From a checkpoint of a small transformer trained on Wikipedia: 12 layers, width 160.
Each number is 500 + 40 x the weight over the matrix's rms, rounded and kept within 0 to 999. Layers, rows and columns count from 0. Numbers have three digits each.

# layer 6 MLP down, 160x640, rms 0.076, rows 0-80, columns 400-479
540479550417507507548500525528508514503512511506528509542487470448543467514462479476516530513520506491544472498485504487401556532494546463441522565464503538385463568452476424478538489472573568502538463510526362525560496540509518490455514528
548420454490474474443503536530478506472462491449443438478526486525567482524559493428494531534434524526524497484514522525535462487537548468546472443454473491503503440467502509480452498474448551496438487555473501544506496512493440535483540457
538503477476490431524469507431566532580506590422462477460460464483592529492520481507523471556485474467515564499380490496495504547465523495488438581487470495551392535546497500561508488493528507457464553606467471519467442533500387534535524475
471530560466462562519508509513531542473535509566470572515564469527542494582522542549492518488503515447458494462501496508554561495475467474567481508441534500494521541505460508449463501534514486560493454471478553482523508525527566559570469543
522509605450491482431468527492478388528523591511496511499507459534514459546532497464510504471463522576568437481490543477516515492509530487515438509541523524444468519389547533523523493472574585466474543411473492534447493533467440544533507528
447491513518543441515516487478482464474490443501468441516477520447470472505508513484498541538538495464505489498570497485425509501482466511476416538570467444511435507513511460513480475514549535523471545558516516521465547486476446521407476566
545421462543503464479493535452468502470502518448499541492531478516523519464524490470566521465530538553468463471513445543590508515485558458525560523479536467496520492477582532494546517482494529531488465547524481499499483511472491548568489547
496492442574508576544485492543476452541490516453561549514483541493504440504503467420484462501494554525464546507485514484517500532491500456569523565494469518482462580505488461449449511502507542513536484426477469506519470483513515520489537520
471520417463513492459494422444501585512493587535557560481459505479440453512551496509523556492453529525487567477483525542517499506526478466575586473541499530478523417546516544561486521480451450546551483530491447512477497461504437529520562489
544454521496530509496526529512435470495434426466457491491498482603487432472553487449537528514505517550547472545560507472460514535486490482572456504454456466427573458520478458597529482483513510496596454472490494446504521512489457518437534453
489541483550500475521529512514512448484490455504514497481508516529510531521544514479538502474498458471562451500492503499466472497479537513417514485528438486443508494449566502507509482485468388526497556557495514484493463494464612560526483440
551499513548478402470513485506505603463519501527503482465533496541487507526519491515503517450491576494529433484471464470414445491502483580505500457500483531479484468497467493508513492491528491484556520443515513531495499498456489509545469517
487501512558546490531488438456521502499497472479448477475506457483494519461475464507503514570506407477556529507561630469545526499516411513519577513518481520576461461487502520490482513499538464456452614489460568496497509503484487480534577505
499503447511542457544539528544508495508493423473485510463470497561508480475527464467519461449544499493505486504483504514455418482540516564490487541448465448529561471426455507560506511509536555421454596532521445553528483489521494503510556459
432485552401489426525509413492476532510459478482486548536473523474549475522500498548487566506554492506518499521576504538492491455493490441473528433517498510429407494526472500472514519502472479518484468527602429477537471483507546480534509556
515500452503507470513508427411558551486499504532523463528459531448540531496507500542524524524488527557539497531448536459510484534521496543455509477532515509491454491470514524474496527494535450476514470467424496513471533491513397524552537423
511495476486492436469470500430491484469484493517486485474499453466597494513542499523451473419522535478518486479463543498542447471445420472465501525537443467483520536477471498620485478479433482540475451562514541543504497524502545558442513488
562480536490488548505502486487565569417490499402526561497505508570414525461463509560535467504499503513471410481484530566509566475468483513418522513545511453473463482477432502532507534502553485476500473520418549491494533489490511481562428510
545502515567492510449505512532540539468471521539492488492523528479493506455455500526480500571444479537537514493553494514428475527479571522418432477511491436505530517523538475456468483502528474540497419512545435483471515509495514520475504515
477567480507473516497496495492487509490476607520471469489541472494415477479484523482452521447453498466510512496581431513490483468518588451532456572510512569508482497433475484505445492474521539468607593533511497491506459537492549483464493456
537525539572464542508524507537535479484526485477549535479592480524513496495450506494457473474494539424498472539503512488550478497526563496484523452529506523535541482508489501621523484516490524546477465494474529513513566512478509514500519581
481493457412470552459526516491469526442478546475453556477519495536515461509543518481495447448452512555487519494515526507539450487441543460431399460516535518496443469532533519462484509493506461539488595482381546466520475484516467577558546450
467499500507469527436529519540488494462469490554487448510562541489564545489540560552543473520421464570466561515526468437474416527554478543514506500484564479531647478533582534558480497519526546535459435562532509537498482515484515489450530476
506518526500489534525507514582547505508481514434478451452540494524490508479477421459452535496476470531536558524446496417530491498526499453445484446517489537551608469499521500600496492511573546466481472484517508434486457512481432459485495439
481566460492529491470516390475524506473523483548515527508507498498576517508515519599438486545542500446481521506463482490517522515529476517485484526432478536488518549532446569479479494524519485454566506524564472468522488565509577549466507471
480489543533514479513525556597510538475472497455503526560539497477542456556560536481495530531526467450440512509491508542558498463529520481502501629537500508462454531496465503450527520525551431518554511517464419501480519502518547610505533475
521424449479482472468488561442481523508501465427526543568598449528440500529524484519469467476513539521535485489489472445505462523500509477494447464575436471467545541458449472524494467505541593496503429504438485471540491474505436427500554447
706518535535545484562501512447465424554530539446473438539490404462403682455478398606487524570531559539509660548517497443501551562514509410478521553451495514595517462481605426423583578515496473487428474425542470710537575374496402428405555483
563479505561513486495480458483465464587474529595461492471493469433548487452427467486575531506429550481507568535498556524470458512518552443467469536428541515543575475478494510546492504485473433495540560530477496492480494534472482534577519472
439529504494506538482500578430513513436484499541549512549436510538440495496557545514512492496515490489450454468444434424473460474462535497435528519517529521499506486460537488511495475480434396512469504555554488541495466516482489468541523538
449512454527501491500491570524557505487499526513480477509543433513535513381550509403516521458501578447477479491566525483517474453478550460519488521462530488518549485536510466463508492508460447435479533558491436497474511502492471443531550498
512491459471525485491462496588513506518484485542552508485486535534445486533567545487462467513498457492496561493572497517488420437452545531510437567552516543426459497587517576450499530503568519504482538534504477478491482472484455549473476468
502499507471523566500499557407550485516464511485466530533534513605547474436554549553606509570499512488477454501539533524453455470507525517518502516531497522540552445514479516499520517518540448524540501515494514470545471527496477532481486521
544511489510516408564510512501512528515519477530554482539463553488476554490478561564512457501501471418546560538490440523500479496502574564431512579606497500513551539466514484504533524522442518513473520502508557566519500491472495528466489533
524502518500501546492508467509416512460514494574462522423490506452479512489486462484550500487497442550507544488433532456473479528484487556453504459480457513512477508516508469465484465487513577516554548533477442501525530501496482514507461505
540575526423510530472489510489507485502464462454489524501533529537508506490482479492512496505512515526530459458614476521526507515471544557491632464545496501443521484487516475503535484503494514497492588399397459453501534540458428471529459543
496574498465457529524485511550538498526504546519522517550541478446495498523483462453509481493524463517526435497494478495512494455488453454509519480541494525502508618443524472579502504546478553456506544488497505467487451507543618471435494529
482494481440455466517470571549508505437514565488614472459470480472521469479560487507492485493482566469481485498537501471557526526490537433536450565582523511589524498602494508514480521456490458465485504464442440502508517526474525461510476478
463437499526482543532467502535496478569580578447458476486471487513531510491509425538515503528478495484415539469510537423541482504496483492515442465481542481503500513557567516490513525484477507526457599460473581503467488447486508458463538497
575442479491477515499504470562513549583501537495529447478431495514452513473473497580498479434493431521511499439508489463499498553508503490504467478407503494437517458461530503476516506520507511566542489503504478570482525523525517517552472463
558502510544560500500536480470477455492376452498483488493473494490518386515496498470494543471471551503606464578532517544525510488521484466483512498539498517484502447496466424435486457496473431508619493527497493450490483530488513487489489430
440454571484521506525480494498517533395467490550467474509500517561524483480544548485486502547517520498507480486474482495496489487537529520517565524595538538497567475463456508537508498479547505511454514527530484445499515521527462500580451499
499458531439504540467517486518474512426473498445462494525465560570406480504550482471476519475519497522551473508602493510533515504516456540526487496505503428476453494559447509485515494489491459536440480495522516472537532464487464543423528435
517508482520547433494484424420525593508499459447543411464509494563463451531532532528534553477515473536498452533609461478489456500555532529495501473512520532510450518456485477516511488512495507604464377500478551485533499517489561481558459479
522490492456484499495465476464455513415492505455507457470470476525551475527497477460515535481493528518537467481488465515507483510474473452473485508515440524543439554482495501506465488502521509487518480488455440438483504528516544486544489502
517480549536513499386549614527499480439500522493529451505523479582474402453471502507487483472530466550470582527437513480538433426456495478480424481459491482514567514422484520519479483501558460514534448508440555502507480449514447524495428562
542472453548550536499513498479520405527454433518517475505450469553479513476501497476505511503494542531483483547537534544523466567489477525553502489454492508527438548489493452438526492527456502536533593546516512542512519534550560420526470473
527599478520504572526479481447504481468504478481495507484531487557568488501522491495517474452515479492550492464510438499532435499505504501450452526563431465482502512549488479555524499512479424475530519474475417469494501464533464481536436521
592462466472505472473533559568500501482520488527524500510489531526516460472490473556530532499455553549507511516538537520528544492526513514526528516457466497517573508496510422535505506468481557495472463613564495543543540499476464494422511436
488563514540433495499489520552475497480503513456520558490494497515448419564578537464562460444484450503461490461451463497447539479513468551528480539496449430468520516478507560514449473471471510527493464555493551497462497477511546485427450565
484493476539527582488498519593506477517484546552457486498462550463433489428541523486482514496547408484462486518450552439538567488514488537496448484515486526449438537522481509524517511505437458529464540486435479498523467431481476527526421521
533462535548471533490515461510517488529497482528502463513488528478590481565461535534531522481451480529486566514482440535496472515513517497525509420415419532451499444454514528522462504508511530462518487467507492516486492475518457596429479460
528518574541492431440490518482458504548494510481494502506528457472472531457492509537523546508516524518535541518514514504513485553533518502474477505462530525482446538517473490521511496483468575559464545436564516598471547513487512477487480543
516492533416513510483471506573526490584467557538454523490497547400515538494499571545553524480467497444490503523581537558545527519527494514581405523567528479400531478552455492486456510542512480495534484450529550470520489544534521429484494475
445645484504522515510450592361551501464538463420487531508570564585517565538563495488501459468539544509483490469493483453548570551510561519502468513487512510552479487524516525421469499496472494530464514469485583487492503525531555495455547535
498470488504515481495511495522457411525467500547479495498555505417517579519501470498540474457506487486519526536608480522477558524425507520593467486477436462495469588508446500425518488492443627496496547440548519480541505497513550519470538438
500510488567517527468484514572446475545536594489433527447516485375569515443534472507436455518496469463485523482540548479522444546522492438480452563511533470475524440522518544511498532503484422528499542566403517548481485492479511554415527516
458428494525499436601514564494479437553508464461514414410511455509480514539468529458504536466536473530486500465487469549475517438453503490564574469519584435521455446455496539415494527512497533452497498489464500478471478502491492464509509462
504442553596502506529514455496524482445490414436476538530460504569493474481426515522483500497532428480449478479525523528514497463511533448458517452533420453443479447521522501526484484524565415552519629541491506460514497504548474514503475499
502567515484538454483529475537460545501501417486540486538498481525491519517397442467445512485496559511488557506549495486489478513504430544505550523484499476474473576477530503552509504508519507485474548545612475490495495446502555444488473519
516492523513483543485508552440532522478499546542504497540467487506553438438545571503554445541494530472541532464465500539577453503514500498452385438421541532494435432458411546500502498537542542506543427536521416452489490560565470426511491484
491476516448514525451483532521508463538507436518506478509495478493503422483492548484498535519499534448448477497506414485526441481533396552496464495417476539494470492459492488416483481487543508465546456526528541479521514552503540481495501487
565421536494513554495529495549489469550519501550457449522479534474590546415573468467500461464480482477493513514485539539565525467494450538498471529513461494469450571448468477526534495510562480451511480519457599606489530504518441462561489499
471497478495481521487493535539503516513488480421496472505543539482497474545511528457477528521546480494506518507519511433453489455494488533524517526551551523452546422535519443463500509484499508543529532522496516434499517487489551469544466455
492447503474451510448554577559509469474478519614590519463532604595480483517423530539549509385538509421507397471434444513542523519490470560501494492498477492510568516481471583523519482546515453550481547454529437465540505528534520506591363497
468575560540484579417510525517483493538541476526436539493477513506491562488495493528485483533549520540480512503570535493501462514471549480532558398578567510469594575467507454427533467480459538483523517524540438480510509530537613482449509611
531522531442490519543482549490539500426461543482515485499446456498472479492479502504485521476477460503507430503504498518516416520512491484484499432559526507532561537546494511511496485514543485455563457436497452510493540519501482533513497510
539555542538480493565518478527478473488492415497451467523485474373511482568544500474466503504530503472498503483495554527517509488492523503572534484448511543565490522483486471490536498500417533525464496495444590460516476536504505467336581532
432481510514531478510480508465466435495546507496520549463528409422491555613466465522422489417499425477537543508454539481504526490493496436537450532578469479477540517494539508521472477490556526477533428577520540486511532491516518430547502438
505508558517484571495506493461500456513504516455502527566469490525482579549462520530550505454414525551492526477541498498456518509519480490548534537450532530488509460515469536517521501519427604510552469501543469557517503505518499505508522490
502470453536453506543501486515460535483493442463489463461523462538510560534607487513535476488481561500511505503501478519475517513516528397497510486508507471447417558484506474377524480472489501507482542441450523478542458428484450451529506489
548535516522507466502507447435516496532464505491506613504439515488491491511533535498549530543487439487509496478505522537511479487517527546505549462504522538519481491498485464414484501510512447524525514449487573515499483562508506476591507476
457492481477505508499495497453483538499503476484583466524514489424591450488484554488522485517530579500475508489449465499500498515521535521556563514534565547556477631488495526473547515492510455485472619514541668518549505513523532484506503505
435473519464497510498521606440480416508518507473583496487506565546493532468433485490410490477512558459510499496507495463474466503476504540453492498444484520488455536490516508510471472491525528537416461490479430536542533501483454523420480525
575529507492536440504460531426498534444495537444468471456442471517466560482551450444528512492547497528508540522517428434448494525536499449487539472478484490537498573527520569528524503472478568492456570419512507569459466437475507498413515484
519545485503534482472521478546532577510496487390508463501526517569492477485530493608483572541529459477530377478468503564444519500488546566514477477553443520551519450554530417452494515498537416496523538398522487470480512525488485527490542529
484511511448496512425526517514498518462521485572486493465497507616394450540546523485497464513543549484525491509527519460490581471530461486465564477445579484518560535471484470471473494474536559436492531455489371478505499504495544521404460489
459512448586497523514488484517436449515509492585527514467546562500563551420387485508451501547518463504491449551482501502460514493524469479461559500484540491533555545512495476472495494460490483564448449529487534490495503503473601572484482527
438522451533539496505488578442546449527522491530491512468589554466454537589549532403521465537524522551490531472409503479481532544444496501555474553499482489501492514449520524491524465546563601512502457451457402509507516463550557509601561509
529528513446518561484485484477526490552503558424515489516476490492406534514490521538489462423496550456518475523475495541461512460472635506417504596540465544465441554575522570569529484503539483486563486435505452506537468484503511483606465491
474544445488490519486492504547481463490501470524431446483529550512497485488442448454498481554527496523486412500516514520559543488507484507510507479507502458628463491495498476477505490491526539544473579486581531493514513474502597518573502461